config = dict(
    num_attention_heads=4,
    num_key_value_heads=4,
    head_dim=32,
    bias='none',
    tie_word_embeddings=True,
)
Each number is 500 + 50 x the weight over its row's rms, rounded and kept within 0 to 999. Layers, rows and columns count from 0. Numbers have three digits each. The size before them is the row's rms in percent of the matrix's.

# gate: layer 5 MLP gate, 320x128, rms 0.141, rows 194-260, columns 0-63
# up: layer 5 MLP up, 320x128, rms 0.148, rows 194-260, columns 0-63
# down: layer 5 MLP down (transposed), 320x128, rms 0.141, rows 194-259, columns 0-63
gate194 104:483389439501585497558491454482529541500489489585508502487496469419407490529454466452489422536498581577526495497441483521491523554444511468465530484550513493563476524584524439521636450557534413
up194 099:488489517496425468589501568547512585517588439503493556459521500510427600536526536551517544482518478540443504521542424589545449419516447545524399508575481529607540423458471424577397494481469524
down194 102:523587478476513443471539514523490424575523474501506467582496554477503530459569525451443487479520470587507518534472548513506472520520515510481515469467575451517511491467557543514511500454510461
gate195 097:494513517463599477521568564509549481354534489505451530550488518443472485526483531534501494475442452587466521494457566477511527419500481499504554458525538463607489539521449533560502476584572497
up195 097:463595557570523530470468496517415532527531426539470531624501608564512530421517527518558470519363539430512482387564524500518470483449427489462529429463501461529565528559469480569506533564509602
down195 095:495539493506541559589559512471515452579537497572552455467447488574476558468560589503553463549455491432488464521608583486584533521444482575529522476562476380449538491518520546497404552559579492
gate196 109:488565456527550421489475469465537535551506477576452472463503451519437479524470449506543460384395454474517556441531516528525503476501520482531427428558511546441528416553457532498405513519465494
up196 102:410478506504544503470462494393471586566479521580472538444409511453485482485508483527547420506495518465530528542411530454379492554513429573514415484500409558474417459470516518469502558549414459
down196 106:506497457518479427552509456493521530457477532605533507395484527479608550535557554472514485477389591488546462455492409469552442534499562371549460582565529439529494492444567528574478507501453519
gate197 107:557510587473538444568473411436537539522447633511521449444536518536530535473457467590449510442490485505470413504570571584512531527461408457487576482559513495555519545535506556529489461490541517
up197 106:491525519498540522483487572488583402505517576486487432466559375561507550435511547558560564494501448471574492416431488531494455443536426563541532433444569523580501510519498470461505468480531469
down197 107:400493465473478537522499522585457468414553522477523486549556557371535484473479589625524505504585489491547546513460536514482545492524492542508427448454564472543524487467418450453577505459472576
gate198 099:600425539476529497627542406489530550489526485538462518539532504457456502493550478496461533556530494459608513539457529422485638639455426543488521543467426505435475464602536497535505368513400528
up198 102:413554534583468490514530449557444560444487467475518419462582479482439480515538467486529463447586486447440454522508554433485472465586557488521443441498565389498502481458506505586470653487464557
down198 105:428592534426463471549482502475471485540500439580483459480532506461477465414462488555473469438481456558573517546531541482469461578487472417511463508445519381521508524527574447601521380506456551
gate199 097:397539510404474596441518525516505528445539493552474465502479438541457433420528475551506484426454564471444498472610448589445541551546476451423448545527529462585503560445456424580514471583468503
up199 098:537525460443544559552547469431547555566540433551484508494462415516521506517494525509538594380525535460538591549515536544465493531623542427493439509483530608496478405520463477458549434517483518
down199 092:444504560463448607428541467544562450478456482540495559508540532494445396536480542438461489481595456462502418592471476464502499495449414564501531572466485450492415510485546574476468499558487554
gate200 101:531472480602532491512483446457448449489588477566512507473509557449464574391466478570518485528488499557483503545562490553545521523441417503481562500505512632508445552525432538533494438523499512
up200 099:463508513398508444468529579468525488451486475445379448462492436455529544423550435506608500449455515471582540460500509511549384494487503428490466569522493540485554568561533421369476545457433453
down200 100:470543471415464349485562429531421514509573408529585487487541563417525520512503546477518495438486610516443450480469422578576392470484504509519628466509455529590500481585484527478497465482539500
gate201 105:502493488505500539457455510500441627503501384462454469433581410481391556542485505477520530447473485484546515509505499426455584434472514548598497522544526429540533538509455515422502503482484475
up201 096:602474582496554520454471465438439483502460496602510520478495457607531553449432499520468504443491505471501513561483481459490583393546537494580551481525526592507497476421573484552540476498419478
down201 097:463470441479522408511587553565548497523583548560475504430526505596618444549469575504521522466455512536490572466561485473608533551500528655510460565538499483561567537540569474473483493524483466
gate202 100:417516507576544515591574495484533502463486633511477511433516469452490463516484524466502489536442523474638422489477568590535582460626467520492517542601458491390509397569517523481485512508510488
up202 100:571595495466516511518559473463482538552474519480488548506456595539477467499481473529450426494479536432473562542439517417523465525521489459567465465464545503578607595456456509467503542457543540
down202 102:492520587508443500515458511468448402551505528556506450497510488550429534465464474386510492582431445491405518411543454538494492502499511471408446522520462539453425532442450498504530496525452447
gate203 100:498499433485467504473481470471480567405432479455477464558485436461539507464444471488516538469449552495552420494471539489565498510450534454494487497544474472606506424491532401500462436454556477
up203 097:537464547540436552452543555446550596604465488529438544586511505488510515365458461503438514378520559499532505526499531426407488509525563399490566469588536590509447531540453466523501512547528488
down203 098:517525402538469556446555455530532506447504503589535461511424607566485520451528437430525405492530510557436381508646498538436451479413464479533428533493456432491508496436470441457494531444431409
gate204 099:514460544477481443526537505488507423440492476472517513556420394546529564532462479465538451572430463490552537452522477418513449618506552529507438529505484585533499421443526423449468445540520405
up204 101:466509548517508517507486500414523508410490409440478476481472554541519592494443467475530456485528413416530577511569554491548365483528467517478419528527535482526548507449531385499469449510473476
down204 104:581526558505543519531541510533493536581459569446512383495485469515455443507542496464584352511465485497515532593422567495522506485600474430524523450547588474407478523496545545467537485474478513
gate205 103:620497493457624564550554447502494482548437375416505526489484414468454513526550498577594551445517509515497495478553457461519519479410462486524424587510527505579462496552466439523390529457572549
up205 094:473490452522518502579461568473534402506517436500466560565549479583521592547503487568546579427457465503522466561409525502421515428477555497535546534452548474556432409534453474460550475459498490
down205 099:494522587460481553497546487538439502436570485507521392427500468482516464591475536464522405541523441565554446479612484506448498522537486437419408551463455366442415544517465524508490503541447542
gate206 097:505504547544566472460527440562525573453495515534465480506552515527453458424419492518508514529442518415504414502521603451485528582494527481461503471455553598505517571541428483457357448486432562
up206 100:438595505557434495537493495515540430454537527551399611472484575432469587502579437471448394622548538582511509437466501551416536469544465515507511352548491488470441491465503488530510520541508485
down206 103:483422482447553522512500507507467515571478484524397552506460488438509549538515410481686501558503460467451561541461475464496565391633523449451564495524474453527491466558524431539541548538529381
gate207 093:558524398513526431513520445473524576449458571501384592600530480481529434492511467478594438528504517557454519486480515495462459431417500377425472518503425524523478513527508531463540567516582427
up207 098:556474457500533485496492475434454412555503543527555477523493528513502598507411492533515545517489519546607510543523496496559678426465487396506452520540596550512525490506538489517489510473515461
down207 099:394455437573425522533582588533501525410512494538539463496495445502437510531462631516535549508543455504544602463529556561471477539456568457499465453549496535566548428557458475536536498463520587
gate208 101:547436519421485454460486438512504511506529483524438576377493378499559473483445474435481493453390510526505442456551553566503522475480505444485544497447524546552422471503442603441558508561485488
up208 102:494580501469521529482489500494474520592541537415642552537481445534472469447483559599471513485389578446529478555480549567539472502586493461469426512535479508421543435477527515589494478476532475
down208 099:506481546421550523502594476474540576615450475490418454572489565564533527470476487581461589526502561480470456458538495541435472477469481633507539549540514638480503451561511631516420423493530570
gate209 093:581536485493471470545522440455481479478506556494435529553505512541519516533431511405473542501493525607367496520540441439515558488393473495404522453438448430485546547476522499467541523509513466
up209 095:462581465471460460516452528522408491561443505549510465517376586472495638546471511555467511490514431534394512553518416533477522438510497453509463452552462514458456445475506437458454626499447466
down209 102:443445551548519537454343496496597446435514550536496472475526477542510464542489519457449558462486537518535518489558513462416500547465524547456466514477561433568584432541537526537532468474588465
gate210 107:562444549383501391406536426576481517520513488507526442593552504534479506567543600532486465503521530572474550515481605517434500577505530486562482433512606537541508524469458485461523529481461544
up210 101:457502521465490515545575460496560417477452402487523576427488516464550509484471480521479509482523417547476505538489457409527442552453462537504458489523607422531593499399544412617440398526609562
down210 108:484458486460485523455460461503504471587473461615512512521464440396480519435562546518604502505546553500525502422522483595561564465504459538491433527542549519521461518503581498431464511493612496
gate211 100:516510444477543519487442442541598551536514469538481491484599503535475513589490419500516454495497495538493490474389506601463530489389455531558512474593490528515573518485518506487435597507459428
up211 099:569550474494542538429491448472478499480517449499580444459474522494537553507454530522520457465423496601619471477398384449554493474455525581434470398458516532442513499427474556508534524532489464
down211 104:537520540573563501555480545582523500526424581366410503433500508454462487421518494477469602524547449499499463456450515508460475465438522423518518545537508438458464533548507542454525468494529437
gate212 099:498489423504492485572559550492476407453474508543446515554559516480420479501514440493504489425424487512429496380496483463487397539466539483418529497436448531507399546550471543413457486549553495
up212 098:443506588415572533512472431555592600497555491484498491445519441524571523515483498549526463438511492421428487598510415543555499530545514589540588467531430506433529289592483568519503494538467574
down212 101:499559570514459453487554553538566508468588502503494519417522456510464548509392433466543479592493539560553459583525441570499452532450536519476489490480519543601555494568501467503528464478581575
gate213 105:516574448429468489520495464443517518469423428578586478494521488472538545412528558378487500461493466523512543519470601491469516563451460439447460568457568453529577466476587478521461472457496562
up213 097:455488459488505520501510562490494483527451525455519560506504552600542374506514491430486514484615494444377551464514445555439485528448530440529427524555529529493499426500490513486508439552483465
down213 100:444556546508492500422545538455486535490476517526502479581514492485508529478462421488477511491601444309572452492548532490554477513556411513385564563529541454499548532454545511489415459563498429
gate214 093:521506602448506400494495453450434489434495451477474550398443567489539416538492468450502518519423467484518534482483587532511477535401399551462469499530492560466446460517549523527500532473400521
up214 094:583532555503497553521481440460484443509484583518538497597479481521551546454546580541411467408454568474476580501496425544570548442527500492500550422582545543498388514581468541591481626450432498
down214 096:500480487511490442544517420481507524464503525519491483524526509535455529576483416581484478617448500540592524426446465440522460395496507546506525436626475452487474558487533531555493506477563490
gate215 088:483467545529469446526449463532584539497442480508549398578567490520479537552539573496569455494531409467431612480509498408512531464504494435478514500369519485481543523451419592447484495552521565
up215 090:489478481473437539400564507429507474405480490556500489444512540581541569468496427495456592499413458467533469411496505436516543519366444559451450478458494494487430425517547368498449525490480517
down215 094:528538499460573443406462510434517521493526539505464465487452529493474538596549511502568467524483457531445577457554504489505405514573591531539520487470618459483499513439530547485577457488501563
gate216 099:442481528526437523499498521458478576458497507513504530511498457493498511506578489546473504509624450566522566504592437434591573498593481472519435393535448416444450524550501533477481523475441501
up216 094:530551403583473498537521572482517551455477540456484495392557533466543522384419520522524516522530467527545548469426519402552476474527523536501511490535459502434496520578611467517556520513463529
down216 102:482516568475535539499500486544531543502473494553553433549447532531489411546636494613444477509455522527416572616430418618495426506576510475528525506483516571596504500439422495532463545479446499
gate217 101:443449431501544482452535461500531524453535490489455430614497430505518493531415412550573533443454485466501503472535407538525421610455472590466483512447528472516587504560478458550493489453492485
up217 091:527511478483468553639528568470426522491497370438533583466452495521423512500494414478428546467496578520494542443479459467556534563562445521619443522531552595480482456482437587545524564451521506
down217 099:501563598458477499556516439474508448564537525513501521488452576506569487491571491416490526516415446507434560473551444599502455529579459479467494547496513507556500482529510503542427435499485505
gate218 106:515503506490487426531479478501353608475449465429511521546551440453461537456506465530507552487524429524508542592497477493599535510512458472488459495510474465557425451476391465511488547482526507
up218 108:493442521490591512493492562486528423471531528508555612512449397549568486514530490472449408466538524497524558465550496526516392465437467472504411516444506471404554466497396453566527525521492473
down218 105:456507519532524484431501520415510454403540565568583482469504541537494390546427551508432471408536487423532598497600507530545543485360500527536505507489562508510490461415457512421526534521514552
gate219 089:539467571518492484545587460473585455480501501507420462421390442450458503454492446449565566417619426489583553465543545453538454407419535542494489490497426584496547529484517506431463493441509547
up219 101:542451532507582446576491575496465501456476503461546553525531472513532435618495592522469516444447526516419479447526505569498520474524478505471486431467562467621484504470478515482557448584489521
down219 100:543458458535516442476592488522567459514508429520491469539568457510514453517459420489586580396452536499491459535527523505472500411459423458508532438521498529544380483493489502475500475517507461
gate220 105:474506444531551440503582458485539511448435497500525547535578435455514465390475598429521558476481516511500550368472464498552516456543480563497517508475504568456488518470527516472493460427535521
up220 110:540539494509452439534587555492491535460536400554522548596481417462484448539467512445478536417512520444470476451528443559550483527574490435499536551487534533474573439548431460546485437555489458
down220 104:504574500559492541483481435444502468502444564462535486557464562511516537505601392461387455594457535426520446508446509510463505484524464410575499505527389508407491476473598555523561495446444457
gate221 099:455494453510471602406478547475518505535610532443578484562546488544496413474448596593532598494433490554443502432488615500600540520536542460460584429401430435555490487489388441477508501562359451
up221 104:568500519538501374499513403506485448407478446513486599453488543567538497473484494431490461438537581438534482535513555600413427437511515516500508481499485573359464547503568514418551579534457507
down221 093:426522589437511492483533391482474563476487543455428582549530529539520573515544428542513496493553482530514535495607529475492519537445482468438564619454495505489522528473550486545425480377574530
gate222 118:544464548425494464504512562453428524460483515577401538422540482518517502509516568507582548599524482495555587417514479477529530476445442484381452515534534505499469506550480503504487556530534580
up222 161:564433520537507471487515510463480540491503477445344493434548518503447444460476507522535532585499500494516605416448451492537549560501471464470399510507471530444520532528463499539445570497481554
down222 108:578448427421539498539464521499521531486465532491394488489507501504501424463510579502481537556527479572459513524484457462579534462470412506474446516483449531443543455567560537493391596509513539
gate223 094:523498488556507489483378491555444505470452529601426455452522402524428424446516490491487365500445549575472472405481503571534479526444568541449511565520363509522482446458531478551460489455481548
up223 091:440515544604444528467592536514592507488547520374546592455497485549570473540487419511474570504570514462509499529462514463535541443557424462541601520470510501451531453540573504435558544649564531
down223 094:513496618458582421539515589475486480489516512495569503587531620550512498576471484534506603412571475516575464610538491484494613565545493467585515487480509431547605534497503420559496520544566520
gate224 096:436544554569514371492507452529484491434542491540570550505546451492474446523500552398533563524516468459550515448507504519530471449440513523550547517557443527438447550541459414397540455493468455
up224 105:491485402491500606493473502522543490592532461506490570485499510522556495566531516549601407456429520470447513524503481398492442539459463458507478525545492577524483409558521557528554528441556519
down224 100:507602516434499500494477448444456529464447450426449550483564480496568482422551521474544504425488509541459453520580512524478459467546513393474498407517431452499415420397536513530479491624394423
gate225 100:533501446526574491571499552551473440522421528508453516464442553495395546510490385511543496468523569480491531536485502497442511537435481515479428565514449477393551525563552500434518519625447484
up225 104:470571470510460520548432498538444462523489547569425567460511455492446523531550464454577501503354496520454513497500389521455523522549516487483551505446523423478559470570518538508526569506522369
down225 102:600487533505434422509558539525414497547479487504403473421461532522513449515503500474496430489450573405428500519512475501449630480453493545573508490434534430448486561519560496521484511467582461
gate226 099:443440504462478433485512512400523455479521590628549593446530402480430470485525474505567472514471573526409435440534508556478432527595385501479502489443527409421597456471561450539443584533451499
up226 103:506569517588523585505560499532407472624578538413609603494552489507573460416512476458485529472423455517493505521506512507551466483465495437524511512499477459487493500561564459535528504510537561
down226 101:374431542437481491497454503501525459482503544558586637602537416608521563518422494519529537503460495427512511443521506473535413484510528547520421567418482424478511482447477481520537594426582507
gate227 104:506447486507423446553504478473499449580457520472432486468492535484432507470492542559478525501601568612476471471362508459428518522516502346515490501505469419523451517483562426529497468488465477
up227 097:443495430576493602414472488487450592416553546419456561515598552569451518481454500549582484515549473420405511494459531528533485556464503367480501428496429462486479546490411562534486504480547536
down227 103:479495468512517484423460574430569474574473465451436535521541521476475524420500498523467587548502456531513416475419496528463552445478559478454448447547479517498598455449487440555485540477581444
gate228 091:503541486433509513468450573532559460466574452514599558491527488503409526404555600567501509445523535567520469497425443508589546565465504503472497472525510564490571544505454541536441453604421436
up228 094:496538524396561521484489515504468510547591474494579530476556487515520444471512606487516438555465555570512543517588564574575492592453459426519395577432471536491538531469544586544570537471434523
down228 095:520408486461431504526553553544476441527520534525549542449467444572477532519420438447577480534504530382576492433453411534482489466459511456482514518455440409580479473443549483612642595518509440
gate229 101:507493580522624587447571503440476455432512517488475490541554533536545506495427429451550551518536414551534502562501442465444477497581530479464458467481488480451496482551428568431543524510426413
up229 100:481585472518467536548528549535455439535559470512468516529364495496401464468519490499499447423459535513437528468564451529572497457433563473527533486510505438465461485484549487494482569427578542
down229 100:547476507519512484441616460542455504456431534520510507621582537393495514505457543544484473407485496474529542451504507541427522517559457474560567504473576553569448477550500574468484406476474586
gate230 100:494519458443535529492538567491514591547528498480483532511444534390450509612538542420486455454507547583503485430453516518532583521478520474461475498530531467524479574488454559525503488512470601
up230 099:458490434555460478452518595469408501486532460489412623421446494455395549441467517430509493559445532443477484440494552523405474397542546530484504562514535465524482583443538480542457491475456478
down230 107:489436556529468541499533484458494463575529504506552498464522456519605530546468406438557477465519507506484532492521472539603476475592502540524496442490498483462531566449567575479406441377546552
gate231 091:489392554533569565512567498562429530613470420501467401522489449437462513507566511494506517572445604486529515497425482454507543553466507476527442386543508472492430395514442444513496512516432405
up231 086:528525379485575517475420606450536564453461529470494530475598512481549492455489516514493516438496420497508497525543474515474556523457484407453475651463423535505533574477441450460437423413470558
down231 095:531481477456512546454569487590508465472527457566468591465502578463498547514463486494483426495509577561453481531509500536632552629491500539557485493466508516387461544507489484487511510611510497
gate232 104:508461506543563471593543409524417426457537478559529568503410481561480551516450498578509552490396560539489504508482524517553577484470566448460505484553571550463432555478531577405483453562612564
up232 099:580500502475435497466500540531403486496536503514518510487606442520588516552419518520514481490491530582479590511474540519527491353505442448490564503503504501478346584597491574516543534581514435
down232 101:533471433547483612471389520510543487497581501544493510495573482380562480436554530525438417545428449460524392451536538443455504485539585468462562515526456481507590591526490498525466419457551523
gate233 104:529473456558558481578543497427523501500362513435521463492469414420525539445368506565439523475459564512555480479465547424480545425539496539521580453414484542461555556522575434400477512542412431
up233 099:509473427507495550495455539546595500478583588495482408461534548430411456482525433461562506427551430497444563496516404511453482463517479545469453578449455553458457509488524428514497527524513496
down233 099:516458457504478504465454537572487437504471426572537619551542486512453553422436476530489486561559517526454437543525579468476437497627491494539458600523582542428538515456551498438484498533507437
gate234 109:491325436453543410473500469570503418556486441545454484545523566391477564517359493561436563527445486558481534443445546446540621515525493551555562515559498607420459487455542575496412449583467470
up234 101:491484550441533459592425460502379479445518461576478447443491504559592494452448506418485491496500516426469528509548494496464650475509523522535605514392470532544426480498563478561498495538587597
down234 104:515445532626535411497451504491522499471451489430528514449567432480524386517502514554491423419450521562496490544485406422433463512521591420549415445594496565449525482519529488444578477605527418
gate235 084:520446478393528509412560500562512507503514464531460524544508457394500524506412454448529523533465428549525450429432433521569538531609563574473546477588487489507486459503405517358458551602485505
up235 093:504555495532449436557498478412535547499486541576524543513413518562485523500524569561533477472558564487481613606523518514434480427383453463469498533400519578482573566534603463534515445465495504
down235 096:470622518577479524455434452498502479590527465589513600476468436598505431488435467478533491523526499490539518491479537506449468546466513551521523496439564508538544537432530570571451516617507440
gate236 098:638513440449482614446465531484502463512500455525403527470568509487488475434486515566510444468562543440490438415476510491361467546447424519459500457531435543497486451492554526512383603511474537
up236 098:448460600506455445516555489498589501531517533494532488505494547475550515504475444482513441541503450601466540592490515533582500543544442466562485525432485518547447506454507490348519442444444459
down236 093:506440553571529521477465515516417478500524476484556438451445444552516456624497416410462537435559551516522453477464557452494578570555584602487527473464473511510508513470404539507541378518504482
gate237 102:471499538513568555524473515461470531490478516484545507448656528467464429523424419435468560530476601528537518555400550451509535477486451443510433570519427438500458490509465507449541530505555458
up237 105:473412458546409511450483520427397527421511428479488567503489505554420521504497452412593509547536524453459497495518553464503474477470548505542387490528528526518549548462540374511456585547536481
down237 094:527522479538553478502488410489462564420527503529539467617517512510465606542458461551505584536512496514458436495377441480535473574516451475433545525503513532462554530503464496420453484527499419
gate238 110:560481542521514474502560522506476423495524485546438471478455516502585540500435458535515530492493548443536456446476490587493493481631535546444473449445536557532432450448463483504528515476479488
up238 104:544494566472450391539495496539489419553503491446450467541476548486560485508522618509501501579560534514516521438504439537558486435508567475425468520527536602541556494511533482460461415451532508
down238 099:501417484480458426441543496434502453499500516506507459447446458562551442501481583479501483496594470568538512446505533482467485582475402472605495417604554577404404450572383449498517465479571520
gate239 099:550414576485465511507612470439524453563540631478518526433474452457510458523578461568537452442504517475377455448512539523555503527508417541449429463471500472482550561466463507476555538555542407
up239 103:521499586416496519568522455449545509474560554428523546530479538444534486442452523450441535437524539547525470484571416415538503588504512446514491510579547480492597484552509517527474427565471586
down239 104:532451483534487537511484503486520486446507457516481462531475512518476510524526478498410495476427567427453403570601508598426443477524440556442486402492504450509483591415485471547471446516484543
gate240 103:620476449468469551538490542481488629506484514547489542398462525538449443567473440466527448497504479481468501422537487527555505566443481500517504455481401441554486462571502551419520426489485550
up240 103:558470505578553497537389520473556672502437483506524550535444394561545553562496454590380565475542523455546471444541499456448480401544425487460574552509530511616601507524536509522465560487575469
down240 093:434574515464539470513587516520512549450529565423457462417506543580508460533491505565517432509517533547512451417508451533504463479570487569507503441548473532496471455453492483385501554487470620
gate241 100:512508528448613470464524494373551476505445474484452538486454542511454473518508433553542349521538548482490556461528494496580491430483434490472549521499535499532509471467409425436508466493490527
up241 103:557478492582487517536490533635396577534473601509545468519520520508621572442489530454515464571463443513578493513416489410551569548502478620505413522466527462451431561433507553471490506498520536
down241 090:494545531582547532507533534472498481493394502551453481567565499481533499578452483499507464452475525494467458424471377514518524500476490549464463432480490474471546534522461581500474380490533503
gate242 099:504432602443494561582430622403548449479448518606515602569545547560456481467525455455508532444470388484434592506515488545538500518517511555453463443527509477515516584533443615514526445558440563
up242 106:482512583374513538463488456470403501445522510495531522549444570460530469492482563457529495412525475515484540522431607520510556566565560446460431463559456493529432393535516543492569521416555432
down242 104:515492484504581430545491576485456461540554490547568499455533511507539622531515458592521537476521419535519598433558477471500427395560463489521522552540488525391508596445558418526425550541592463
gate243 093:447440468539503442571660541432502491446472520521533427525501627428506546519441544524423488553525596529473457460535539483516565564445545532504453462501529460569521497480493545477555501469581423
up243 087:423481404585508514491499504425433518439470504498430579447462415423509523456481523519603446506544582476516579548562488593437465577412497440374588493456489469473444450488491457563502395533527523
down243 094:462545489535450523524509514488493437470486494538530455426546575405591469489504629475489594448491632498463449604497445414535490593523517500603501514425441426559482528543513520510485480534569475
gate244 096:577485517571530473522489504525397465525556460494390430498512484529483493444463445524453440532458513505562500411626469489399505469521549400426496390436494451518572544522576461473546477464508527
up244 099:524504541587498478544537550454433483446526536468501489582536572464464538433423502544391440379549487534566569568499491549497556492519499540387535511516489496482539510451548428502451432504507572
down244 100:486545495477508431406485487540446496512565527425413485439565433550522475542536401525510533471505515374442443424449401451457399447500538563519522545478482443508550574468551503508511528533477509
gate245 100:503594565450566515472454609516515465553513500540528443526540489475530522541506542499388575438507575428547468471494543513492588493467427513446456440501431467523459472528467547497536527416388507
up245 101:449535589466546442427468484566448424496584548519510503536476438435499529462481509498442591480423550585465424469556492548477580527564462449499540428442462443538440427583504554540509544531456518
down245 099:562541501419549503423484599479520507540462424531568483551508556503458490513577496503484495545452494527494491548517546570483439458540524404453495518578526560479470565445489565464577452551447426
gate246 101:499430555487523538566490514606453559532373456548446537515530550475467490450531561587478494631553480464540581472494487408553435460497535568429555462492603447473427525543524480465472563475491543
up246 098:440526584543438478561565483549570509471480448496453587548429545521503515482467570454557558485484566494385536494502438538555444511403477375427508551506507495485432545612511478527492437493534531
down246 095:543507518495577549570457544455404521533493505553437475619529465518484497512487497469467521512444497487545581418496533544443492418468476488501466508494477554430481457587482545534471396490514501
gate247 099:546585481533508460498474517421517435415380507548517546553533480443461562521462580529506572473564522500573458426411567487573549561559515465409449483474504513523505527432513392536478459472461559
up247 099:564541431562523444510483491485497486455431446529492479564559532531467525617501511527500503598520500550574463539518513522507474464548530591448489549502525436519591512475444484508465577481509470
down247 098:442416547450466522465524571439537527487582473518534423404603499502532458566450541527445475521509499562553564577524571415585465508567499487549446484553460496522480543499407443489456510557543480
gate248 104:481415558535412468460533527482573618438511490508562513523528492439490570455494593481489499482500541437633431465544524519507528480522599508502460478486478461558549501514478530453459505453492550
up248 100:498510466510505462462520486590620418579449524475527547566540564509435488470578428456468458477530595419515508522531479473525515543532551461440507583490499462487509471492446542485408443487538418
down248 099:606532536479574484504437452488521559460504504476500570539401589454472478423479440539516616490383521580470466475527527469466567415534524441473514548399494414548487494540418453474422479449476476
gate249 096:573417466450479445564583435557562507647473507582527582558505491516507494468491480588541468470510528555437497570525518481534556530457508587479427433461423562555484542503485519484568470483453569
up249 098:450593502501489580545538516465511498529532460433554536393389477502478585545433492496453394468532573520493462501434547421502493655519636499510420573497476494544470529556540463433505520521503523
down249 110:556496512515371390454565559508511481557500484436570522496588460466526425470558466497499534480473467473514389526510489437461457456502524507476506500478591487521526468519501501512531566364568547
gate250 102:560521444511439440553576520426519551451491510460436535475502530584454520490489483501593476492460518454514518530471460476552525426463558485520512513552414443506615531558441481457433542576522541
up250 097:544492522452510444489469481468450462470533500463492451482532521545476537456535415443499489487424507458443434480608478491520562497482511549483527486596600561495543418475534520631468404595454587
down250 100:465443391527464519525487547486417410356467484474470517551479456534498531536471559485470408489491470485446399533562566508614424466498542462610456432542493537484511501453477568339535571493496460
gate251 092:469479491551360508553542546541448446378531504532447474598563491570470529541468526489661517521477466522533499529488486484548550553663559477563521542465568472574516509539538494419490567486552482
up251 097:473504552554527475461505570530417386489481434454628484562513489443468663521492460449413491474439453471468508500408518514525515441584570498517566429500506520403480362476489509484518583541535468
down251 093:512467465488530502441500460501578480467553610496550528485547564462484348443461528434504537491456520511530548451468452477580514501425464475506467518509571452531436414507556421493446438550501432
gate252 111:477455541510550422537430531481541593541464534516422531458576507509451393453437563469486622560524624558530422560422555532546518501534466531461503553417566545488490450557445561461435442524497476
up252 105:470423495504524523502593488525543428352507431502533442473537474543525493531569537493488450477384482488483491444530513567442542558452548461589468484415504603465497547477529542533556474426520485
down252 105:421602483569494521561439575538502508470421430552449485437447478506519575541517505545516376434442621509415485435476449532467501427531499575482530521538488506507623574587538496523450504490444567
gate253 096:447482493571556442563480452545482483492458573445477521491609516536490492482558498528480476484460599462447571438439454453607502502456443476483404563482492532472511509520566455547553458494463479
up253 093:475444474450599495517533473502500537592496391481546452453471447416478541450438504519538429515466462491526438481491379514472521514446536550530475463419475507518455455452353508433535515430432527
down253 095:471579516490488516456502462448427429484519567553591467492419579451433489540527506479556537380474554478508622553458543486518495424527461503465521404502453425510516483372458542470474512464495532
gate254 098:435461533510486507520525448520438354473548525457500439502472520474497531448504525468477447488529493433485547540499459421566464492512398640494395526482499433560493618542467513518493476438534511
up254 101:655413522499540564421540471436460426460534490542526429470505511461610489442503490493530461506452571521553522429407523503473506533484449476525506474458530559512454569481443463519542460504592481
down254 103:519481484446480511481467532496504487454429474533541563518449543432512504612461525461593612496593487532474434513522512536530462431449500526368529530442511507457431553495418512514532461490488574
gate255 101:486554534559554490512557429499427555423468486574491486465476527536396490490517555519540551557577477429503518558475552496465521459557491572499498496518539558517428453463505413488369440468395582
up255 098:442443536437464560500463421534402554466617558575443500482498497521483513408489550546455451525516521411489465517473461574544506469519525574523564473476529571591517462495419462470434470455493592
down255 104:613493508565494437488545507534490479500457561544394548511495480548572515499576511498587516449510427474518389525449568477469468552538574534406491540549504510474468530491519535519578517449443531
gate256 106:510562511521537486572455393502427448467520409577500515470505472511495458401484565561536503404443464554454481506527475479560485486478490515447521517577514572620599446450569407515465468547509513
up256 108:517553437463416445465478513503507433420529510477497608556528511534547461415546503588573518481503447468559395380516518491520471472487501517506656570442581534526522544482521477555462555525490510
down256 107:492428458467481495527520535476582445460519541589547579441545545564489528547496558427475413433434515429506486513614509454500580434498387468512453428505448551459562434564455455511426495469583557
gate257 097:439495489493461484562530489454475511448461499543532563422489455518440501451521525466482412492495554518516562388509525569455473501472438492414470467595409411478483464440395491515540627491404571
up257 099:425550557450642373644508476468520500509535512484517518469451606472497502497513549528498493523475482520496477530476547439509525505468493508450459469474440544614491509466531514491433549434441568
down257 100:495425540505523487510479613536472560523459508534595421548530556577468540609502541543471455537572482411463496444611500345543593556494429563436530516466534503511480478504517621476519473566534523
gate258 100:534492458493552478479436502501468502425508426490475536466499470578488544474565430521504552492455530480553498426610525481482408525554469494575449458433508520573544521509369456517518565498488555
up258 094:450488543470495428489506501490611591404466468545396551397579485431471464486504527441512555456440539460533558466446470519497416484567548547617493484517551507451378529434517518552477418585458463
down258 095:596475548498482630448423566433545552434462533447453557579572509595515405522564497535464530599467492561560529491484451457483555512478479550470463502419519507496639522525526478490441525459602562
gate259 106:437549483577523535542474567537559555556386427411415542464552487517524488519505456457452507564552600518505406404503519462444476474520517401426483480482500503583430502481370476484506462443457507
up259 111:566461521428515526474555532538399487549464545532486510491446466522486485440592432420496576480458480462570456607461505460471543433441498516449411484463469468488490570495562493492589478430405510
down259 110:592553414570450526539508618473459456559575522554569596437441452444446452474533412498562516523498505543501515482505469440527517459528487580470428505501500449539482527451504528509490547521561501
gate260 096:424508523481533427598484530410490540548501513483469423455459441511524560593450562491458470506488491486430516539490618516491443552477453475400538508452486453484510578513505448553504437553502613
up260 090:541550472572498533428539400588539435464492458535556547560503575583517522472495406526503494440456595431551545434539421389459598532442507545503486548480558514494531508485534411480467539455449432